Weights of a small transformer language model.
Architecture: RMSNorm before each block, rotary positions, no biases in attention or MLP, untied embeddings, normalized queries and keys, some layers without attention, local attention windows, value embeddings, learned residual scales, capped logits.
Each number is 200 + 40 x the weight over its row's rms, rounded and kept within 0 to 999. Layers, rows and columns count from 0. The size before them is the row's rms in percent of the matrix's.

# layer 14 attention query, 256x256, rms 0.158, rows 0-6, columns 0-255
085,134,199,122,206,196,143,217,173,209,148,223,209,212,249,194,277,223,181,235,259,187,250,225,242,234,141,162,203,187,262,161,183,213,226,174,114,169,280,210,239,191,253,242,205,206,269,169,231,205,167,217,225,181,212,263,178,216,205,195,217,206,172,187,236,188,201,257,164,267,206,195,167,208,194,243,226,167,183,169,205,156,227,211,235,179,133,241,180,228,261,206,245,259,182,175,260,204,194,110,204,228,199,193,194,220,217,202,239,172,208,292,215,236,291,196,209,119,193,187,238,232,146,156,181,193,177,217,228,248,176,237,227,221,202,308,243,204,249,212,146,281,93,211,157,222,211,258,207,207,246,226,282,251,233,229,187,178,230,197,253,238,204,229,168,203,195,195,187,216,191,184,228,205,247,269,127,138,268,172,168,249,271,145,229,199,216,230,158,217,233,234,258,160,208,248,153,186,242,176,248,141,201,244,136,128,216,206,243,167,190,267,266,303,201,151,156,203,216,220,338,217,211,160,195,137,208,220,174,187,218,180,208,247,221,238,128,213,286,180,170,213,196,195,235,191,183,237,215,213,223,280,252,180,159,151,242
079,167,160,205,165,169,172,178,224,209,156,247,207,216,232,111,197,234,205,214,214,356,249,219,246,223,209,202,237,242,228,227,215,208,150,191,203,211,181,203,222,175,252,90,250,193,240,193,183,143,198,162,204,195,186,177,208,228,289,218,193,145,175,229,182,190,215,193,169,158,188,266,133,157,231,175,208,131,199,220,232,195,196,160,228,224,217,158,235,189,212,193,136,185,243,172,181,194,168,219,223,244,282,215,144,204,216,210,275,214,244,233,185,137,229,158,313,113,238,244,163,245,225,209,234,230,181,246,219,180,259,195,210,165,114,244,230,255,227,252,153,279,241,230,181,108,206,255,205,217,233,263,188,248,199,175,215,163,201,167,143,188,160,131,195,129,141,194,183,148,295,178,203,179,294,223,191,174,228,175,250,180,220,224,195,110,138,227,242,217,149,237,215,200,139,207,227,189,223,177,212,210,185,268,183,219,150,145,282,239,219,190,212,193,258,198,184,215,248,163,203,172,233,141,194,186,154,181,158,216,203,227,161,174,205,117,213,189,256,189,199,251,235,265,142,189,219,278,242,244,204,164,152,205,147,216,268
088,185,227,216,210,214,151,153,206,210,197,170,300,214,180,207,179,244,219,133,186,122,174,135,191,225,189,125,224,222,194,199,198,212,172,136,275,209,215,150,225,171,187,200,161,152,192,183,193,236,148,262,236,222,205,192,151,133,143,215,202,161,213,155,187,219,141,199,218,183,219,262,175,273,143,193,118,178,200,163,249,227,167,182,240,196,166,131,202,179,203,235,230,213,193,244,201,212,189,172,158,134,228,248,203,123,151,158,264,192,115,120,226,248,194,174,212,264,205,188,223,237,180,166,155,222,176,230,178,227,199,240,195,219,212,218,152,260,204,168,276,143,200,190,215,255,205,190,198,153,164,103,152,200,143,203,174,244,211,196,206,211,229,207,239,148,218,177,211,206,126,202,196,166,215,248,223,243,195,148,206,211,261,204,232,263,197,274,239,183,259,211,193,138,207,125,184,185,144,242,199,244,148,199,211,136,256,215,76,212,181,272,251,199,131,166,283,200,157,224,275,280,296,203,246,258,228,153,220,183,231,122,135,195,178,252,221,229,132,237,149,203,242,195,258,241,237,168,213,205,257,204,242,170,145,240,206
083,100,235,228,261,203,161,244,140,149,272,259,233,170,169,203,237,144,272,92,218,166,194,223,183,250,205,109,173,193,289,173,158,194,271,205,209,198,230,176,211,222,255,256,187,205,289,140,256,237,129,203,222,275,237,234,228,199,239,257,171,145,171,172,223,206,221,177,215,193,205,186,170,267,180,178,223,258,170,128,232,200,219,221,235,161,231,168,315,232,160,237,185,241,185,165,284,179,204,159,203,209,210,241,154,163,234,199,176,128,228,206,194,180,216,160,209,194,216,268,261,166,161,191,205,146,149,230,167,227,212,180,229,238,216,194,157,245,204,198,252,248,137,198,246,200,208,210,201,224,146,180,239,242,185,187,150,240,181,192,202,184,213,219,197,226,199,190,213,283,186,234,212,146,231,234,236,204,256,124,245,220,259,190,216,204,174,235,227,226,168,144,188,97,197,223,140,195,245,199,233,213,167,156,152,150,208,196,195,163,212,271,238,212,169,234,182,207,182,229,231,186,167,203,269,191,240,204,178,268,148,206,206,108,208,231,263,191,142,245,282,250,158,206,240,298,184,183,200,304,194,235,235,157,236,187,225
092,236,216,231,218,145,180,174,130,161,230,219,158,202,131,221,185,147,267,185,234,175,214,226,121,241,183,203,140,180,225,193,218,231,171,206,210,203,122,159,232,175,201,167,145,208,229,169,188,287,164,193,206,254,210,225,146,170,165,177,189,215,210,222,177,215,270,229,168,195,250,158,284,170,189,250,188,202,129,182,252,244,221,206,166,228,155,178,284,168,159,230,299,230,199,241,238,191,160,178,164,135,258,149,155,161,187,226,246,177,154,233,158,208,251,238,206,220,256,218,209,238,161,157,208,195,185,191,179,239,201,141,184,224,186,252,135,218,200,183,245,186,261,163,281,200,229,205,233,108,201,168,205,237,228,216,160,222,166,158,209,177,176,222,197,164,194,216,219,249,65,163,198,144,243,149,227,232,169,187,207,198,263,170,180,226,153,250,190,232,247,265,217,64,163,259,168,224,159,183,235,207,175,172,152,192,221,238,183,155,177,365,185,140,242,219,180,233,144,198,208,186,245,202,176,194,197,169,138,244,152,177,209,185,203,161,241,227,155,185,178,161,219,117,243,185,154,200,176,275,201,308,212,216,188,206,190
085,210,258,240,231,160,164,243,201,242,167,270,172,249,238,156,212,186,223,191,254,210,220,235,232,158,196,136,202,217,246,131,199,309,195,247,209,222,243,271,270,181,250,159,211,288,210,75,175,187,170,214,263,195,243,212,264,217,137,135,190,177,157,203,221,215,199,219,194,219,225,133,214,166,245,250,213,209,263,204,191,243,210,155,141,209,205,180,247,156,228,181,171,276,183,164,252,142,224,184,186,240,201,195,197,267,215,192,228,173,185,222,231,188,196,177,285,171,165,280,145,147,193,171,229,165,265,220,199,192,228,219,208,149,163,182,173,209,271,251,176,232,199,230,222,170,185,175,206,166,202,210,263,259,142,123,221,180,162,133,207,159,131,197,161,174,180,236,195,236,234,194,210,247,221,125,182,230,178,150,207,133,202,111,204,106,138,223,204,218,156,235,205,156,196,225,174,236,237,202,245,171,212,238,187,241,168,204,260,167,207,234,206,193,249,195,179,165,220,245,218,183,110,257,193,144,239,221,195,274,199,243,163,201,251,154,163,243,187,220,245,166,251,176,106,256,170,161,201,209,220,181,113,242,223,307,240
103,130,147,107,222,163,169,212,129,139,137,211,265,186,178,243,246,184,167,250,199,233,177,164,197,240,174,123,132,113,193,228,184,170,183,192,225,236,201,174,139,275,136,180,161,266,227,185,258,239,142,254,161,208,255,171,206,214,271,238,175,187,202,195,171,153,182,234,228,196,219,231,149,222,201,220,210,146,207,117,223,152,182,148,190,200,205,214,219,230,183,198,166,271,176,207,182,181,214,179,135,178,187,218,245,214,217,273,158,189,177,206,258,228,185,178,200,173,200,216,247,273,188,227,222,101,164,178,244,140,202,179,185,265,162,194,255,234,210,151,188,249,198,251,192,172,240,262,184,185,204,143,214,237,104,215,164,252,188,165,219,164,238,287,210,210,206,187,186,278,110,227,258,202,216,269,162,142,180,168,203,232,278,135,256,208,252,231,220,191,233,135,216,166,224,195,170,195,127,249,227,168,192,167,203,111,196,201,201,252,174,292,212,209,92,201,158,186,162,201,203,280,238,161,279,226,191,165,207,207,244,183,190,207,228,215,179,179,178,143,178,201,196,181,261,199,177,215,186,253,271,271,207,167,145,213,245
# layer 14 attention key, 256x256, rms 0.16, rows 0-5, columns 0-255
080,181,234,209,217,263,206,144,230,216,170,297,213,206,194,211,213,202,140,184,147,174,115,233,143,199,203,206,186,224,223,233,248,205,165,217,159,242,214,264,241,184,178,181,226,212,159,232,161,166,175,154,208,188,227,218,164,164,187,221,187,264,232,237,172,232,252,224,194,218,165,204,246,183,254,230,261,202,202,272,247,234,206,264,243,183,205,191,115,249,185,233,139,201,239,213,210,196,175,192,239,167,253,217,195,254,187,189,215,253,192,197,159,215,207,177,162,159,203,199,155,269,203,294,218,190,265,214,203,153,224,145,191,159,203,216,203,172,160,251,229,236,264,174,252,131,252,144,149,178,178,220,170,195,314,186,191,182,193,222,99,227,105,138,152,192,149,262,196,175,202,220,215,185,84,138,158,186,170,214,90,240,124,271,227,191,212,165,215,261,203,280,243,175,152,173,200,160,135,273,157,202,200,243,259,231,249,201,254,169,120,170,151,151,204,237,210,179,233,252,280,293,159,121,197,278,152,181,234,214,185,237,194,206,206,199,237,165,165,237,202,235,198,262,179,216,166,218,203,149,164,205,155,196,205,192,225
066,164,169,162,230,202,120,141,198,163,265,162,229,174,138,265,224,211,236,192,183,244,194,248,216,225,190,162,114,160,275,163,131,194,214,183,219,188,196,144,213,137,247,264,199,161,207,228,225,229,208,277,186,122,200,228,241,122,235,171,223,210,207,203,185,227,227,158,222,277,157,212,168,138,255,153,192,252,175,155,227,170,201,173,165,230,145,79,285,191,160,203,209,188,188,183,234,191,199,206,235,176,122,205,191,303,194,204,248,179,130,172,263,205,160,205,191,256,228,180,266,215,210,184,253,178,157,173,217,257,179,246,148,203,231,161,139,246,206,287,221,218,176,184,186,253,191,197,196,277,192,138,217,243,233,274,122,188,240,214,187,187,214,240,220,275,222,196,228,208,220,199,222,209,207,206,179,193,282,212,192,198,188,179,242,304,228,161,208,220,242,172,172,256,293,198,161,315,237,215,231,177,175,84,220,171,164,222,225,234,235,160,172,218,154,223,251,261,165,211,206,193,167,233,179,281,195,153,238,140,170,225,149,211,231,204,240,244,236,217,168,170,189,178,214,214,189,182,189,246,239,199,194,220,247,173,131
085,205,159,199,231,199,247,194,180,147,177,176,249,203,278,61,233,200,125,221,193,288,171,191,254,169,218,208,209,203,245,232,214,185,260,187,168,170,198,266,181,208,157,195,236,226,114,273,172,197,231,147,198,148,183,217,253,103,196,231,208,211,117,211,113,222,179,171,238,226,171,212,198,234,231,209,215,175,216,269,170,228,206,283,247,304,241,195,165,230,220,157,146,195,168,179,251,181,202,237,141,273,157,173,236,221,200,210,162,274,235,265,151,214,176,196,174,156,170,244,121,181,221,247,262,232,197,151,167,170,243,217,158,192,191,172,255,99,228,214,146,177,160,219,172,220,174,165,182,216,272,205,262,223,191,199,176,198,188,198,166,215,160,245,172,227,210,223,173,213,267,131,198,182,211,192,165,166,204,245,158,158,136,229,191,209,179,184,180,128,226,198,210,183,187,253,254,248,202,206,160,168,258,162,197,242,152,112,221,218,207,155,112,240,200,175,202,286,277,246,167,159,175,205,199,134,192,212,197,165,134,215,174,167,191,124,163,242,214,194,177,221,269,210,190,210,250,207,281,198,152,250,208,173,220,240,260
078,196,181,178,193,190,206,168,206,229,145,276,182,152,198,138,242,253,162,281,228,223,268,197,247,220,172,230,169,232,224,225,226,180,156,230,175,156,207,270,200,123,166,147,214,228,248,229,163,200,176,195,262,163,226,153,256,176,188,178,158,228,201,276,129,141,262,213,212,311,194,234,231,187,249,275,202,218,166,222,200,158,226,183,191,212,105,181,212,164,199,230,195,227,244,193,194,260,225,309,237,202,178,187,224,219,176,222,202,177,140,244,210,262,146,210,203,182,230,197,199,233,324,235,178,203,205,175,193,112,214,203,200,213,148,246,194,192,241,191,141,143,206,200,239,244,181,142,88,227,237,160,188,299,188,215,237,166,203,225,251,185,154,166,258,183,202,331,134,140,171,155,206,248,240,150,145,227,189,222,184,185,200,159,222,213,161,235,231,190,257,193,239,193,229,253,225,224,213,199,164,202,162,213,196,252,225,159,206,169,134,271,143,161,146,263,167,218,213,154,196,199,134,150,138,134,164,189,227,180,193,167,252,265,171,205,211,181,265,178,156,182,205,248,152,160,187,256,184,204,143,216,162,218,210,193,255
079,155,168,137,270,236,182,138,220,228,166,215,168,172,236,165,198,222,194,214,185,159,226,260,124,157,149,182,239,225,341,190,179,130,165,145,207,187,266,268,247,227,224,188,225,190,221,231,253,208,225,292,203,192,197,180,243,144,182,158,220,116,155,148,174,183,174,181,191,308,145,142,102,234,216,211,161,158,262,224,240,166,263,189,207,209,229,147,133,198,185,221,168,220,139,158,295,173,252,166,192,213,170,205,221,245,224,255,162,193,188,171,236,173,162,177,208,187,191,259,221,156,291,177,231,155,127,199,187,192,173,203,136,259,250,216,189,164,187,193,202,189,175,183,86,250,177,188,214,228,168,189,200,180,155,135,194,233,223,142,280,188,190,255,178,187,221,223,194,179,219,204,183,219,186,198,241,207,245,218,164,184,184,239,199,211,219,265,231,163,193,180,234,171,180,236,205,159,175,206,176,169,228,152,288,214,215,136,246,228,149,252,215,280,170,202,169,173,197,197,167,191,177,78,235,225,218,196,176,181,224,98,159,182,177,196,165,188,157,228,199,234,206,210,257,142,187,209,231,180,218,303,225,165,250,195,256
080,227,198,210,222,199,236,139,216,301,196,231,173,187,192,209,222,163,197,204,187,160,150,160,219,235,224,180,125,189,200,283,206,206,81,168,211,235,201,220,157,189,181,174,166,155,249,187,217,259,203,253,210,229,219,159,173,228,153,157,200,226,163,206,161,70,232,189,199,256,157,265,164,198,95,174,169,239,207,225,186,192,211,230,183,172,145,139,205,79,157,176,210,187,256,185,235,180,203,248,188,184,165,197,180,194,156,233,196,155,166,200,125,161,227,278,185,207,137,191,237,291,191,163,253,145,191,178,273,212,186,174,207,224,168,257,263,210,131,174,141,164,238,162,187,184,170,283,209,193,223,160,164,222,221,162,146,184,210,197,216,195,201,156,224,199,253,201,173,208,172,203,233,196,289,239,222,246,274,172,256,259,253,153,225,220,227,332,221,164,200,160,243,202,231,233,128,193,189,197,237,261,110,219,173,227,195,169,150,196,218,184,242,170,179,207,152,200,116,143,218,175,251,189,257,155,175,212,221,161,198,226,227,261,154,176,263,268,186,171,188,269,156,180,241,227,150,221,240,243,246,221,203,206,193,232,147